{"d_model": 192, "activation": "swiglu", "norm_eps": 1e-05, "rope_fraction": 1.0, "parallel_block": false, "init_std_up": 0.0351, "lr": 0.00196, "beta2": 0.99, "lr_head": 0.0107, "seq_len": 512}
Each number is 50 + 12 x the weight over its row's rms, rounded and kept within 0 to 99. Layers, rows and columns count from 0. The size before them is the row's rms in percent of the matrix's.

# gate: layer 4 MLP gate, 640x192, rms 0.0917, rows 299-333, columns 128-191
# up: layer 4 MLP up, 640x192, rms 0.088, rows 299-333, columns 128-191
# down: layer 4 MLP down (transposed), 640x192, rms 0.0831, rows 299-333, columns 128-191
gate299 091:30 59 61 47 55 46 68 79 30 53 46 35 63 44 64 38 61 39 32 44 63 62 41 33 60 57 72 73 49 53 45 41 73 60 51 31 26 53 32 48 66 65 45 58 67 58 29 40 44 60 59 42 51 35 49 52 53 61 33 42 42 49 31 66
up299 096:59 32 23 36 46 32 36 42 29 59 45 54 28 27 38 66 60 58 54 80 63 52 60 60 31 58 63 47 60 58 51 50 40 49 52 43 35 53 54 38 35 67 63 56 44 34 39 76 44 40 65 68 54 52 52 54 41 46 54 68 40 34 43 36
down299 094:61 75 53 47 58 31 53 37 48 39 89 39 47 43 47 35 30 54 58 69 50 46 57 50 68 68 24 45 52 59 43 35 63 56 66 48 37 59 52 49 57 36 84 45 47 41 50 56 37 47 47 51 46 64 59 67 61 31 44 55 48 25 28 47
gate300 095:37 53 15 50 54 59 56 34 48 44 44 54 43 55 53 32 29 64 54 54 52 60 50 63 41 55 42 50 39 39 61 41 47 38 60 53 47 55 49 60 51 69 48 56 59 46 55 47 40 38 53 42 69 35 65 49 42 50 40 55 60 55 46 46
up300 094:42 51 62 40 42 44 61 61 55 53 55 65 45 71 40 60 34 59 43 53 34 44 58 34 36 65 54 47 57 64 52 48 46 66 51 42 58 51 39 72 59 43 65 56 75 56 58 52 60 51 57 23 46 33 42 39 46 56 56 11 34 63 67 58
down300 096:52 30 49 45 67 48 62 41 43 32 60 46 47 58 25 42 38 54 77 45 50 37 62 54 39 61 45 50 44 34 81 59 53 42 63 44 31 56 58 54 66 59 51 40 47 59 67 53 52 41 51 47 45 54 60 46 55 50 43 34 45 48 50 55
gate301 097:43 64 47 52 52 44 40 62 61 38 44 26 63 57 49 44 62 48 29 42 41 42 51 54 47 60 35 35 69 50 56 34 50 51 39 40 45 50 46 57 63 37 50 38 47 54 46 59 49 45 59 69 59 47 45 40 49 55 29 45 34 50 55 43
up301 096:54 75 50 45 51 39 48 50 56 54 60 48 48 41 34 27 64 52 53 52 62 56 48 45 69 61 52 47 55 60 49 65 57 36 50 61 56 62 59 55 60 47 64 69 43 60 38 70 83 41 48 40 56 54 75 44 54 41 38 31 62 61 39 37
down301 098:36 43 50 50 59 47 56 51 60 60 63 56 40 38 70 37 37 46 45 49 59 52 46 39 38 24 34 46 40 64 74 59 39 09 45 34 42 33 45 51 39 47 44 59 48 62 52 46 48 55 24 58 50 60 35 54 40 43 39 67 32 41 51 43
gate302 094:43 42 82 64 46 61 74 72 38 63 61 57 62 44 18 64 77 48 72 64 43 44 48 58 42 48 51 59 41 57 51 43 30 56 52 75 45 62 38 60 62 52 55 37 65 52 45 42 83 50 30 28 40 68 49 29 33 40 34 46 49 57 44 38
up302 094:62 34 34 39 26 60 40 48 24 69 25 40 47 57 46 65 38 43 36 55 57 53 42 59 61 54 40 50 49 39 53 39 79 36 51 38 40 45 40 55 50 33 61 57 25 58 49 67 51 32 61 40 46 51 53 38 58 57 60 60 77 56 48 55
down302 092:34 84 41 56 56 56 66 59 52 52 36 62 47 47 61 48 37 51 59 54 45 58 37 46 18 47 49 52 36 34 52 36 24 51 42 57 42 74 40 57 49 47 38 51 63 63 55 55 54 70 47 46 57 41 59 74 43 47 16 43 43 59 48 47
gate303 097:66 47 61 53 55 55 45 50 42 60 61 62 58 39 40 24 51 50 55 46 53 34 60 47 43 54 56 60 51 26 37 50 37 39 29 38 56 63 69 17 48 62 55 47 34 43 37 62 48 58 34 71 40 40 55 50 39 49 56 54 55 37 54 21
up303 095:43 53 38 51 35 21 30 50 28 57 41 40 59 47 48 37 59 58 50 52 65 50 30 48 67 47 43 52 46 64 53 56 73 64 59 32 51 31 42 64 41 48 49 56 55 69 59 49 43 39 49 35 34 60 50 54 56 49 56 45 38 37 40 69
down303 094:53 54 45 48 32 76 55 33 49 40 79 29 31 58 60 53 46 42 52 45 45 40 50 50 28 61 63 53 61 48 33 48 57 46 31 58 72 36 68 59 56 38 67 36 47 38 27 76 37 57 60 61 65 38 57 50 44 50 54 69 32 53 53 43
gate304 105:49 62 66 52 60 51 32 46 38 72 48 47 58 39 39 44 31 35 40 52 51 54 56 52 43 43 43 43 46 51 55 53 47 46 36 39 63 72 51 62 35 33 64 33 69 53 75 58 57 56 31 48 60 68 29 52 49 64 38 65 41 55 47 46
up304 101:51 52 48 58 68 40 48 53 29 38 46 41 57 48 33 53 42 55 43 49 29 48 67 60 37 46 49 53 59 52 52 62 26 61 47 36 58 39 49 47 51 55 24 53 40 51 62 58 60 53 49 44 59 33 60 39 44 52 48 31 47 54 37 38
down304 103:32 46 41 56 37 60 33 73 31 50 59 39 62 48 59 57 59 56 66 66 34 46 49 58 58 44 39 56 52 19 54 44 38 66 48 46 49 50 59 50 50 38 37 56 52 37 38 26 55 55 46 35 34 45 30 37 44 26 54 50 78 71 50 39
gate305 099:44 51 40 33 51 55 59 46 39 41 48 55 34 52 57 39 34 39 56 37 63 61 33 30 52 44 39 53 51 51 47 49 62 57 56 25 67 64 61 56 58 50 57 40 49 65 47 56 74 39 62 53 53 47 46 46 41 57 42 37 38 31 51 65
up305 099:36 43 62 34 54 37 74 63 48 51 43 62 41 44 44 56 59 56 45 27 37 43 65 32 41 41 31 28 35 47 40 66 44 54 50 54 43 43 44 81 40 67 62 44 60 31 68 63 25 48 41 53 57 49 74 64 62 59 56 65 54 46 61 32
down305 102:56 61 61 69 46 66 56 42 33 37 36 52 49 54 48 65 18 54 57 59 50 50 51 60 53 62 46 57 27 68 49 42 33 61 40 47 52 68 44 60 56 53 60 63 50 69 56 34 50 61 30 46 66 68 70 49 54 60 53 32 44 35 49 66
gate306 103:45 46 31 54 63 66 58 48 55 54 41 47 36 51 68 38 56 25 54 70 56 38 56 53 76 56 69 48 73 61 53 76 44 50 36 73 58 46 47 43 53 40 57 40 53 61 50 80 60 51 32 55 48 66 62 61 46 66 38 41 55 62 47 37
up306 101:40 55 49 59 68 38 32 48 46 48 29 46 59 35 48 63 53 24 60 58 60 45 49 34 53 41 59 46 45 64 40 74 61 54 48 46 50 66 38 28 63 45 40 36 62 42 52 50 52 42 67 30 29 67 54 62 50 39 27 61 41 59 56 66
down306 097:59 54 55 38 40 47 49 62 53 63 39 57 58 59 50 66 38 52 46 55 65 60 52 66 53 58 53 62 44 45 43 41 75 48 60 45 40 50 59 64 54 50 53 36 56 47 44 55 50 66 55 53 46 48 36 48 27 59 72 61 55 53 42 56
gate307 097:54 53 66 46 52 45 58 29 34 34 50 62 55 45 63 52 44 41 31 45 51 57 64 48 68 31 56 78 59 46 56 77 60 54 45 61 33 51 45 35 53 46 64 52 51 62 52 57 40 37 54 54 46 29 59 46 46 24 50 58 44 36 53 30
up307 099:27 37 40 62 59 56 44 41 49 57 61 45 43 39 60 44 39 42 41 61 52 40 65 51 55 37 38 41 49 43 48 47 36 55 34 39 75 61 29 54 62 55 54 52 45 51 42 38 63 54 34 42 43 54 28 61 52 51 61 45 43 61 57 72
down307 101:60 51 61 46 51 51 63 56 56 47 42 61 66 51 39 33 55 46 48 27 45 61 49 34 65 45 46 49 35 39 33 69 45 53 53 49 68 36 50 35 64 60 53 64 52 60 57 44 33 42 52 68 50 71 54 52 87 20 34 57 60 69 43 45
gate308 107:65 71 39 61 49 68 35 71 58 71 56 48 37 37 55 51 73 49 46 48 41 59 65 48 60 68 43 74 58 55 42 58 39 56 63 54 26 56 34 29 35 51 56 54 56 33 56 59 54 41 51 38 68 62 61 77 58 49 54 43 44 43 64 49
up308 107:78 62 76 41 29 49 54 52 58 33 61 46 42 49 69 62 62 58 46 43 61 32 47 44 31 70 61 64 72 59 42 61 51 56 52 50 51 53 71 49 43 64 49 51 59 57 49 16 52 36 38 50 64 49 42 53 38 60 44 50 86 28 59 63
down308 106:53 41 54 50 60 58 47 53 55 58 45 62 48 42 57 38 66 67 47 47 59 39 53 66 34 80 27 47 60 61 75 48 49 36 43 59 40 49 46 59 42 45 54 54 45 39 56 40 31 34 48 37 49 54 51 58 75 55 49 48 35 39 54 59
gate309 096:48 52 43 51 36 62 51 50 30 45 44 34 52 46 45 60 58 79 28 55 42 43 36 51 33 48 59 43 65 52 67 52 61 32 53 45 29 41 53 46 34 43 35 46 53 34 53 46 53 29 80 68 55 48 42 39 54 45 44 60 39 54 50 50
up309 095:63 20 52 42 38 48 37 45 47 55 48 53 39 48 55 48 63 53 42 61 75 58 69 61 56 41 63 36 53 59 64 43 52 63 70 36 57 56 51 63 43 47 56 60 43 40 30 44 46 65 58 23 63 69 41 69 44 42 58 49 45 57 66 37
down309 098:64 45 25 56 53 62 52 56 42 56 52 42 62 49 70 38 30 23 51 26 43 64 38 36 62 31 44 58 57 53 48 64 42 47 36 60 28 60 49 47 51 61 46 54 54 46 48 55 36 48 55 54 78 48 68 57 49 35 45 55 65 47 50 53
gate310 104:54 59 37 68 56 56 58 76 20 34 66 37 53 35 57 28 61 34 57 36 51 60 53 52 32 55 36 54 58 39 39 54 53 67 46 75 54 58 31 47 43 62 54 54 49 43 56 73 38 53 67 69 45 31 75 42 39 35 45 23 42 64 61 36
up310 105:70 47 68 42 74 58 49 42 52 55 37 79 47 49 56 66 39 42 45 56 41 52 28 48 73 45 53 45 40 31 38 58 46 52 67 37 59 47 59 42 39 34 50 44 34 72 48 55 66 70 35 37 53 70 49 51 39 54 54 58 48 42 31 56
down310 097:46 46 42 73 49 58 53 47 49 41 43 46 58 49 43 38 52 50 45 45 55 42 45 70 45 42 43 30 45 26 60 51 48 36 51 63 48 64 30 43 42 37 49 45 40 47 44 74 65 57 65 55 52 42 50 38 45 41 37 31 55 53 66 39
gate311 096:60 44 47 30 37 41 61 56 66 63 56 54 35 82 34 58 51 49 26 37 34 48 57 34 49 60 58 43 53 51 55 44 57 64 75 34 51 66 58 64 46 47 29 31 29 28 60 54 54 53 64 71 42 34 63 42 42 61 67 44 56 54 50 47
up311 095:58 63 40 64 73 43 41 56 50 60 34 44 32 45 68 30 38 56 50 50 66 33 49 61 65 39 45 55 47 67 53 37 51 51 34 57 46 50 51 38 63 42 48 48 47 44 45 43 79 51 31 47 57 46 47 53 41 43 62 53 69 55 36 63
down311 094:49 39 56 45 37 51 31 44 60 50 22 63 39 55 47 47 38 25 22 52 56 65 68 61 58 33 62 20 54 57 42 48 49 52 62 32 51 24 27 75 33 33 43 37 37 32 62 60 53 60 60 48 55 60 61 58 74 45 58 44 43 45 43 57
gate312 100:51 61 30 33 33 53 45 45 53 47 70 36 36 58 67 48 43 61 60 44 49 54 63 33 40 49 59 36 48 45 43 43 47 51 58 56 37 39 50 39 65 41 50 36 49 46 41 45 23 25 56 61 62 56 60 69 43 51 63 52 51 38 83 47
up312 099:63 51 58 80 57 50 56 56 69 40 58 51 78 54 68 43 51 62 36 65 64 55 57 60 48 47 57 25 53 32 43 45 74 53 47 42 56 60 59 48 64 56 46 40 55 55 48 49 48 44 37 69 56 47 35 33 25 24 53 39 78 49 47 57
down312 098:60 50 58 38 42 57 46 56 33 63 21 55 62 36 28 52 42 27 37 46 45 41 47 47 46 52 51 55 51 36 45 42 47 40 46 70 42 31 30 46 53 43 42 57 24 48 48 56 29 48 68 35 47 28 52 60 32 73 65 54 56 36 67 58
gate313 104:26 46 72 48 52 62 42 56 23 52 51 35 21 51 47 44 54 41 50 69 64 73 49 53 32 52 40 43 50 53 48 58 66 53 61 48 28 46 50 38 70 80 29 47 56 40 38 50 77 46 62 42 60 56 56 39 45 65 53 59 44 39 57 59
up313 103:44 75 51 62 56 69 52 53 46 47 70 58 33 53 58 44 49 30 56 41 59 60 49 54 35 46 38 59 55 67 41 56 49 84 38 78 53 52 55 36 47 37 38 56 56 67 38 61 53 59 44 43 59 32 21 50 52 60 46 51 54 47 43 41
down313 100:59 63 52 48 73 41 38 40 54 30 51 47 66 42 50 46 63 36 40 70 69 56 44 51 68 54 53 63 61 29 29 59 46 31 57 62 55 32 55 27 47 50 57 55 52 35 32 65 52 61 60 40 59 50 39 45 34 50 23 36 44 55 53 47
gate314 100:36 59 37 38 59 55 40 59 67 33 58 63 56 53 46 43 52 54 47 59 54 36 35 67 37 46 38 55 39 62 50 82 39 34 53 64 43 63 65 57 61 56 50 57 45 48 47 56 42 66 72 54 46 37 68 59 58 42 61 62 57 37 62 43
up314 095:60 43 62 53 22 41 55 51 57 53 47 52 58 42 32 36 54 46 60 47 50 74 65 50 57 56 69 45 51 71 72 43 38 58 75 33 83 22 30 55 54 71 33 38 52 51 45 45 54 36 43 43 57 49 41 54 64 62 32 45 31 49 51 57
down314 098:38 33 40 55 61 50 50 43 32 58 50 40 34 40 63 51 38 49 47 43 53 57 38 36 50 40 34 31 53 09 85 57 69 48 73 52 42 52 44 55 65 34 57 34 68 59 51 65 38 40 60 31 46 50 47 42 43 46 42 62 46 51 51 57
gate315 096:50 51 24 52 56 55 53 63 45 41 52 30 52 55 43 47 33 51 53 60 58 58 61 49 44 49 43 42 61 49 32 32 49 55 39 67 52 66 67 29 73 67 46 50 52 44 32 25 64 50 77 58 67 59 61 64 47 52 68 60 43 51 49 59
up315 097:44 66 28 35 31 49 42 48 51 30 60 50 57 40 48 59 53 73 52 52 39 46 47 21 46 62 57 60 52 69 50 48 56 45 47 42 34 41 62 44 40 47 57 64 46 27 56 57 40 31 53 52 34 53 60 47 59 69 46 57 70 56 71 56
down315 099:58 58 49 65 31 46 43 43 49 47 63 28 45 50 65 51 41 38 63 79 30 46 50 56 42 50 70 41 47 25 35 51 50 38 65 48 62 50 54 42 37 50 46 33 64 60 57 62 70 40 61 63 45 58 46 54 44 22 39 48 45 46 45 46
gate316 107:39 52 49 72 46 69 57 37 15 59 63 39 41 48 50 47 54 27 53 53 49 64 56 56 38 58 54 71 52 39 10 61 57 50 45 70 27 49 35 58 53 38 40 29 50 40 58 79 39 54 35 62 32 48 60 34 63 45 64 63 71 74 67 50
up316 103:52 48 58 62 50 50 45 16 50 41 57 75 41 37 53 54 41 27 62 36 46 70 33 39 53 72 50 53 48 33 40 52 56 52 50 25 43 46 30 55 57 39 59 47 56 44 55 74 34 43 30 56 52 60 66 60 50 58 71 38 49 57 37 45
down316 103:61 58 38 62 66 59 33 59 55 56 59 42 74 71 51 46 59 50 63 34 55 35 66 49 43 65 25 27 43 22 57 41 52 42 69 63 70 27 46 31 23 40 57 54 45 52 40 47 73 35 33 48 52 48 52 55 48 71 43 42 42 36 32 49
gate317 097:56 46 29 36 68 59 62 45 41 67 56 51 54 55 55 48 33 32 58 66 48 51 45 30 50 50 32 59 58 47 49 33 37 70 60 60 54 65 63 71 50 25 64 33 68 46 53 29 54 39 25 46 37 58 76 34 36 70 49 48 39 53 41 40
up317 101:61 42 75 51 46 35 46 70 44 58 77 51 49 34 57 63 74 57 51 43 66 53 77 58 37 39 52 65 46 59 49 52 49 55 67 45 36 34 58 71 55 47 33 43 46 53 49 49 52 48 35 32 36 51 43 23 34 46 54 36 46 58 44 60
down317 100:50 62 24 57 47 49 32 46 31 27 60 53 40 23 51 45 28 30 53 53 52 27 40 46 43 63 42 53 47 56 39 49 44 51 58 48 24 59 67 42 46 48 58 46 37 52 45 67 42 29 55 49 42 58 46 64 58 45 83 50 55 56 39 49
gate318 092:72 41 53 67 60 65 64 44 45 59 75 60 35 46 44 58 59 46 40 46 43 65 54 39 56 45 53 43 66 59 50 57 63 62 44 68 45 49 50 44 67 65 38 53 48 46 75 62 49 16 43 42 35 32 47 59 61 65 63 26 34 38 52 58
up318 096:34 46 38 31 45 48 35 33 65 57 62 53 38 53 55 52 59 71 78 69 50 46 60 38 53 63 34 48 54 59 52 65 49 49 44 48 56 51 42 35 46 46 41 63 45 55 43 80 48 39 39 64 51 66 39 63 47 38 51 47 52 54 40 41
down318 095:77 16 44 63 44 41 57 75 48 43 42 54 43 61 46 42 30 28 46 53 49 65 46 51 61 48 62 49 59 57 81 43 61 64 73 62 47 53 35 65 37 46 41 49 62 53 49 47 57 25 70 36 41 55 48 27 64 44 50 32 58 67 54 58
gate319 111:65 75 21 41 49 64 43 53 39 56 50 42 54 58 42 25 65 44 54 44 45 59 60 38 46 58 61 48 75 43 38 73 33 47 64 59 35 68 67 60 48 28 46 36 65 40 54 51 46 66 34 56 39 41 43 33 65 54 50 50 77 45 67 61
up319 112:41 47 46 74 41 50 40 45 59 82 37 44 83 41 64 38 76 48 56 55 66 55 53 60 46 53 30 38 44 45 59 75 54 50 53 57 54 31 45 39 55 67 59 53 46 51 47 43 53 50 57 63 46 46 46 46 60 61 64 68 49 61 42 35
down319 112:62 51 56 70 68 38 44 43 47 49 53 57 72 38 51 49 39 61 53 60 38 52 64 63 44 19 30 80 66 52 39 59 35 43 37 49 62 75 18 38 49 61 62 47 56 59 49 43 66 28 73 50 42 38 52 45 63 36 53 50 32 29 50 26
gate320 089:47 54 48 34 25 44 74 77 47 39 51 40 61 45 54 64 48 53 48 63 58 22 63 36 52 63 48 42 33 70 72 37 59 36 61 31 61 69 55 39 61 53 50 71 58 51 37 50 61 40 46 46 73 49 31 63 41 56 31 36 47 37 48 43
up320 094:59 55 50 46 50 34 65 78 49 65 52 44 68 19 41 52 28 69 48 57 46 42 51 43 51 51 23 53 43 52 56 28 60 35 73 41 66 47 43 65 54 83 59 45 42 62 56 35 48 48 58 62 62 34 54 57 71 67 71 47 59 47 30 55
down320 094:46 50 33 56 59 66 51 39 47 54 62 60 45 45 34 34 68 31 59 35 75 69 37 54 63 50 62 31 66 65 46 72 35 51 38 46 55 47 37 53 43 41 52 63 57 45 71 58 55 59 74 59 39 57 49 42 50 42 37 60 25 48 45 54
gate321 103:41 49 56 47 32 39 29 60 39 40 49 38 42 37 57 40 64 55 43 53 36 35 48 56 40 58 38 51 61 49 55 74 43 51 52 46 52 33 42 55 28 52 67 55 44 35 57 52 39 52 71 54 61 44 72 32 59 65 45 64 70 62 52 63
up321 099:32 72 45 61 42 51 55 64 59 62 59 31 39 56 47 39 52 62 44 53 20 51 47 23 51 65 44 65 69 52 45 62 59 29 63 38 63 28 44 70 35 49 51 40 41 51 62 72 38 48 38 45 60 46 56 53 58 64 56 57 50 43 35 45
down321 099:49 21 36 37 45 53 61 68 42 42 56 56 50 42 37 60 49 51 55 47 37 50 42 55 49 48 60 26 59 53 74 81 52 52 55 37 64 44 60 34 37 30 30 57 41 51 48 53 41 61 46 60 37 37 48 65 70 61 25 32 66 71 46 25
gate322 101:56 62 51 55 40 35 32 50 44 39 59 66 51 32 55 50 52 39 50 44 35 44 42 59 33 56 59 41 60 44 38 35 63 43 19 45 40 57 50 44 57 54 49 36 56 44 47 42 69 46 72 53 52 45 49 52 30 78 48 38 34 59 50 53
up322 097:34 19 47 49 53 53 53 43 49 55 50 40 49 41 68 49 35 43 48 43 38 84 59 55 57 45 40 47 47 49 37 56 40 61 64 60 41 39 69 42 85 52 55 59 59 41 53 33 29 46 52 62 54 51 56 44 62 58 29 53 44 61 60 44
down322 095:51 50 61 68 44 17 41 38 47 30 29 54 34 33 60 43 67 55 44 54 50 64 36 49 49 52 50 50 63 23 30 51 50 44 39 38 60 47 43 60 47 33 46 57 66 48 51 51 57 49 53 32 34 75 47 56 43 63 53 46 62 46 60 75
gate323 106:37 65 52 43 15 59 28 66 38 37 34 54 68 61 32 51 48 40 62 33 55 40 83 69 55 48 39 39 46 52 31 57 34 70 61 50 30 66 46 29 66 61 64 49 65 25 42 55 57 48 63 40 56 35 49 39 60 52 62 49 55 62 45 53
up323 099:53 61 52 32 43 16 56 61 54 64 42 34 34 47 54 55 54 67 38 43 47 58 51 72 40 56 56 34 61 34 62 42 51 42 43 54 53 44 44 45 59 54 51 47 63 50 52 56 58 46 48 50 42 58 65 51 55 49 42 56 52 51 56 44
down323 102:34 58 49 58 46 53 47 13 29 60 64 46 37 45 73 46 52 54 68 60 43 61 21 45 50 35 59 42 54 69 28 42 58 41 41 53 50 65 67 60 46 63 39 54 62 50 41 76 42 42 73 30 53 47 54 33 45 75 56 42 58 70 45 44
gate324 099:67 54 63 49 38 48 62 59 40 43 47 20 56 37 43 28 51 57 49 54 62 38 59 42 50 58 69 58 71 41 44 76 67 42 58 58 30 41 62 36 50 33 31 42 56 24 49 61 54 51 42 52 63 62 33 43 39 62 56 51 48 86 50 60
up324 097:37 55 56 56 40 73 34 47 66 63 60 51 26 26 39 41 48 56 50 50 60 34 45 54 45 47 43 54 57 49 46 67 38 29 38 50 60 53 44 56 44 54 54 54 55 45 49 72 27 51 55 32 71 34 37 48 22 56 51 44 51 59 62 51
down324 097:32 49 52 65 45 49 56 59 62 54 36 60 64 73 32 46 42 62 43 70 44 48 68 66 70 41 54 49 44 09 60 46 67 27 45 42 47 63 34 49 45 38 47 33 56 31 49 33 47 34 61 42 53 60 59 23 53 52 58 55 55 45 34 43
gate325 098:42 44 58 57 29 68 56 50 49 73 43 41 53 64 41 51 71 27 41 58 45 42 36 49 58 52 39 50 22 35 44 48 32 49 70 32 65 39 52 57 45 34 41 55 46 53 32 46 52 52 53 52 61 62 57 58 63 45 52 62 67 56 46 50
up325 101:57 55 60 65 64 45 80 53 73 53 55 53 50 51 67 31 50 51 55 31 61 61 48 29 41 74 43 52 70 44 41 45 63 23 47 52 76 58 66 46 43 72 38 61 45 49 50 62 35 45 62 65 51 42 59 52 45 48 35 50 45 36 51 57
down325 098:44 38 52 45 32 29 56 48 60 64 41 54 24 67 58 61 58 40 28 36 67 35 46 54 60 47 38 41 49 61 43 55 56 39 44 55 64 50 48 49 47 57 36 65 35 38 40 73 24 73 47 36 51 32 52 57 51 50 44 60 58 39 59 46
gate326 093:54 59 68 52 54 40 49 60 52 51 67 52 49 43 34 51 54 51 52 48 56 41 77 40 56 68 44 58 47 64 46 48 39 47 65 49 63 75 54 53 36 41 38 63 53 30 44 59 33 51 35 54 47 50 23 54 58 70 62 50 58 40 61 50
up326 093:68 37 74 39 39 68 59 53 58 44 56 42 52 71 44 68 52 36 45 43 65 43 52 60 47 42 76 54 53 65 63 32 50 53 56 35 52 52 60 50 38 54 52 60 17 28 40 38 62 54 79 46 36 50 40 75 70 49 49 38 53 40 64 50
down326 094:54 50 45 82 50 26 54 22 53 52 52 55 43 67 78 47 57 50 41 67 33 58 54 53 37 31 53 61 41 46 51 42 36 60 45 26 43 79 42 32 52 47 62 40 62 58 45 73 62 47 55 45 58 50 66 58 54 37 44 54 41 42 53 46
gate327 095:38 51 55 47 24 45 26 49 59 50 46 49 42 50 39 29 64 59 61 31 77 54 27 41 42 47 48 46 63 60 63 38 71 40 70 35 50 59 65 30 63 51 60 58 50 33 52 36 74 48 49 50 47 50 36 56 65 42 50 55 55 41 63 56
up327 097:42 57 34 29 47 52 54 21 26 34 48 56 43 49 68 43 34 42 46 58 51 55 25 38 60 51 74 40 47 36 46 43 43 59 67 36 41 46 42 31 43 53 49 58 60 16 56 44 32 68 65 27 26 51 58 70 55 35 49 48 43 49 29 64
down327 100:50 49 46 39 56 57 41 47 50 39 45 59 41 44 53 59 49 54 60 56 45 57 66 50 58 54 52 42 73 36 88 45 58 67 41 60 52 42 46 55 63 81 40 45 24 63 40 42 59 38 45 63 41 53 35 23 50 53 66 63 63 49 35 42
gate328 095:62 56 44 82 36 73 72 48 60 79 52 82 25 47 62 58 66 22 39 45 53 61 37 42 58 40 53 58 25 62 56 59 59 43 73 55 34 46 53 52 61 43 57 27 56 51 64 43 65 47 29 49 50 47 45 34 50 69 38 57 58 40 41 65
up328 096:53 58 37 51 55 51 38 47 40 51 52 47 39 76 49 49 35 70 59 49 39 39 66 36 57 30 55 48 25 47 53 25 44 41 68 54 32 54 68 53 47 46 22 44 53 66 52 55 57 37 62 48 50 35 57 45 63 36 43 58 46 48 70 50
down328 098:44 45 68 49 61 82 53 76 43 44 55 36 66 52 34 38 25 48 50 36 61 44 51 50 55 55 42 59 57 51 19 24 51 48 36 68 69 39 52 42 44 72 69 43 55 37 58 41 52 19 64 49 57 51 60 51 64 56 46 50 56 50 81 48
gate329 109:41 48 51 49 55 51 36 64 33 57 22 15 63 59 32 37 35 41 34 51 47 35 49 62 68 48 56 53 45 58 30 67 50 43 62 50 26 59 45 23 69 48 48 56 49 64 37 43 42 47 46 60 50 52 45 48 69 48 50 47 52 69 46 59
up329 106:49 44 57 46 45 57 42 51 74 61 65 61 56 57 30 68 81 62 41 68 22 41 44 42 56 26 52 51 16 44 55 41 59 83 40 62 67 48 37 56 36 37 46 51 36 54 38 52 62 55 38 38 42 73 49 57 52 49 42 47 60 35 58 40
down329 109:41 52 72 61 45 31 57 39 61 53 52 57 25 47 37 71 59 55 70 63 57 48 53 50 40 46 53 79 50 61 41 40 48 63 62 40 47 43 54 50 28 28 39 85 50 52 55 58 40 71 42 54 50 59 52 53 68 41 40 37 61 84 43 66
gate330 100:80 52 55 53 38 58 71 32 25 55 53 41 45 40 48 30 57 60 48 31 35 55 62 46 44 39 38 60 40 39 37 43 67 48 61 65 50 53 77 66 62 45 46 49 56 43 51 47 57 51 52 60 71 40 31 35 43 52 36 49 70 41 47 54
up330 098:50 58 57 66 36 47 69 40 43 60 68 82 61 54 38 54 34 53 50 42 33 31 30 29 54 46 59 77 44 52 60 42 45 65 55 47 62 51 61 36 32 39 54 49 48 49 59 50 33 59 46 58 38 48 43 50 76 41 38 75 55 42 54 38
down330 099:49 49 80 57 48 66 48 67 40 41 59 35 51 36 41 57 46 42 47 60 27 69 57 56 33 70 48 54 24 26 35 38 54 48 50 44 64 67 42 60 58 51 63 59 69 48 43 44 53 62 51 43 49 63 37 66 43 30 26 63 55 41 35 52
gate331 102:50 57 55 46 84 65 50 62 48 32 54 52 55 47 49 45 29 35 53 27 44 51 53 78 71 63 43 50 46 42 39 65 46 35 69 55 38 55 38 53 50 42 66 56 38 48 59 70 46 62 46 47 53 50 45 21 47 54 63 62 68 50 44 50
up331 100:39 48 34 40 70 43 62 52 34 59 63 77 37 46 53 44 76 36 44 49 42 67 36 49 52 45 42 47 53 44 52 43 73 47 44 78 51 42 57 81 49 36 30 49 41 70 51 63 46 55 50 46 82 28 57 68 65 62 77 36 58 48 46 55
down331 102:36 44 63 64 79 46 45 47 39 42 49 62 56 39 53 62 36 48 45 50 71 47 28 52 52 45 45 64 77 47 43 72 54 36 50 63 48 62 49 66 50 57 50 41 37 55 41 39 54 55 38 44 53 49 44 52 42 59 54 48 64 88 67 59
gate332 097:31 58 44 41 79 59 41 45 62 55 53 41 67 57 42 47 41 43 31 41 38 58 32 49 55 39 34 62 54 46 41 62 41 45 82 53 40 44 37 41 71 43 58 46 53 55 46 63 56 45 59 67 35 31 57 51 65 41 53 45 63 73 29 42
up332 099:66 51 48 62 42 40 68 48 47 36 50 33 44 27 72 57 44 43 52 50 38 29 28 74 46 43 53 59 51 40 48 39 48 43 46 33 47 51 54 64 44 43 47 54 66 32 56 52 63 67 44 65 38 39 46 48 61 55 43 35 47 32 28 41
down332 102:66 44 41 70 26 41 48 48 65 41 48 41 64 51 48 53 29 65 69 55 34 47 40 66 55 71 36 47 25 40 85 48 49 59 58 48 45 58 55 43 65 44 60 57 49 56 56 78 79 39 59 43 40 63 39 44 42 55 56 46 39 42 40 15
gate333 107:41 89 74 72 51 32 44 46 46 47 71 50 55 32 43 67 53 60 53 44 46 51 52 56 60 48 50 59 39 57 40 46 41 57 39 56 64 52 40 45 51 49 61 54 61 52 60 44 23 51 42 58 58 55 46 20 68 74 81 34 22 28 53 52
up333 101:58 61 43 52 64 55 59 42 43 48 51 66 43 58 51 59 73 36 43 64 39 34 34 59 54 47 71 47 50 52 73 54 63 27 29 61 73 56 67 41 26 58 67 48 57 55 67 36 33 36 45 43 42 59 70 26 19 66 66 76 56 61 56 48
down333 103:54 59 63 56 45 60 48 54 40 44 68 41 51 49 64 52 30 77 56 55 69 39 51 42 54 24 29 44 41 26 34 42 50 59 64 55 36 31 33 63 54 43 46 50 39 31 55 43 62 48 42 45 67 49 49 51 56 46 34 40 60 53 47 33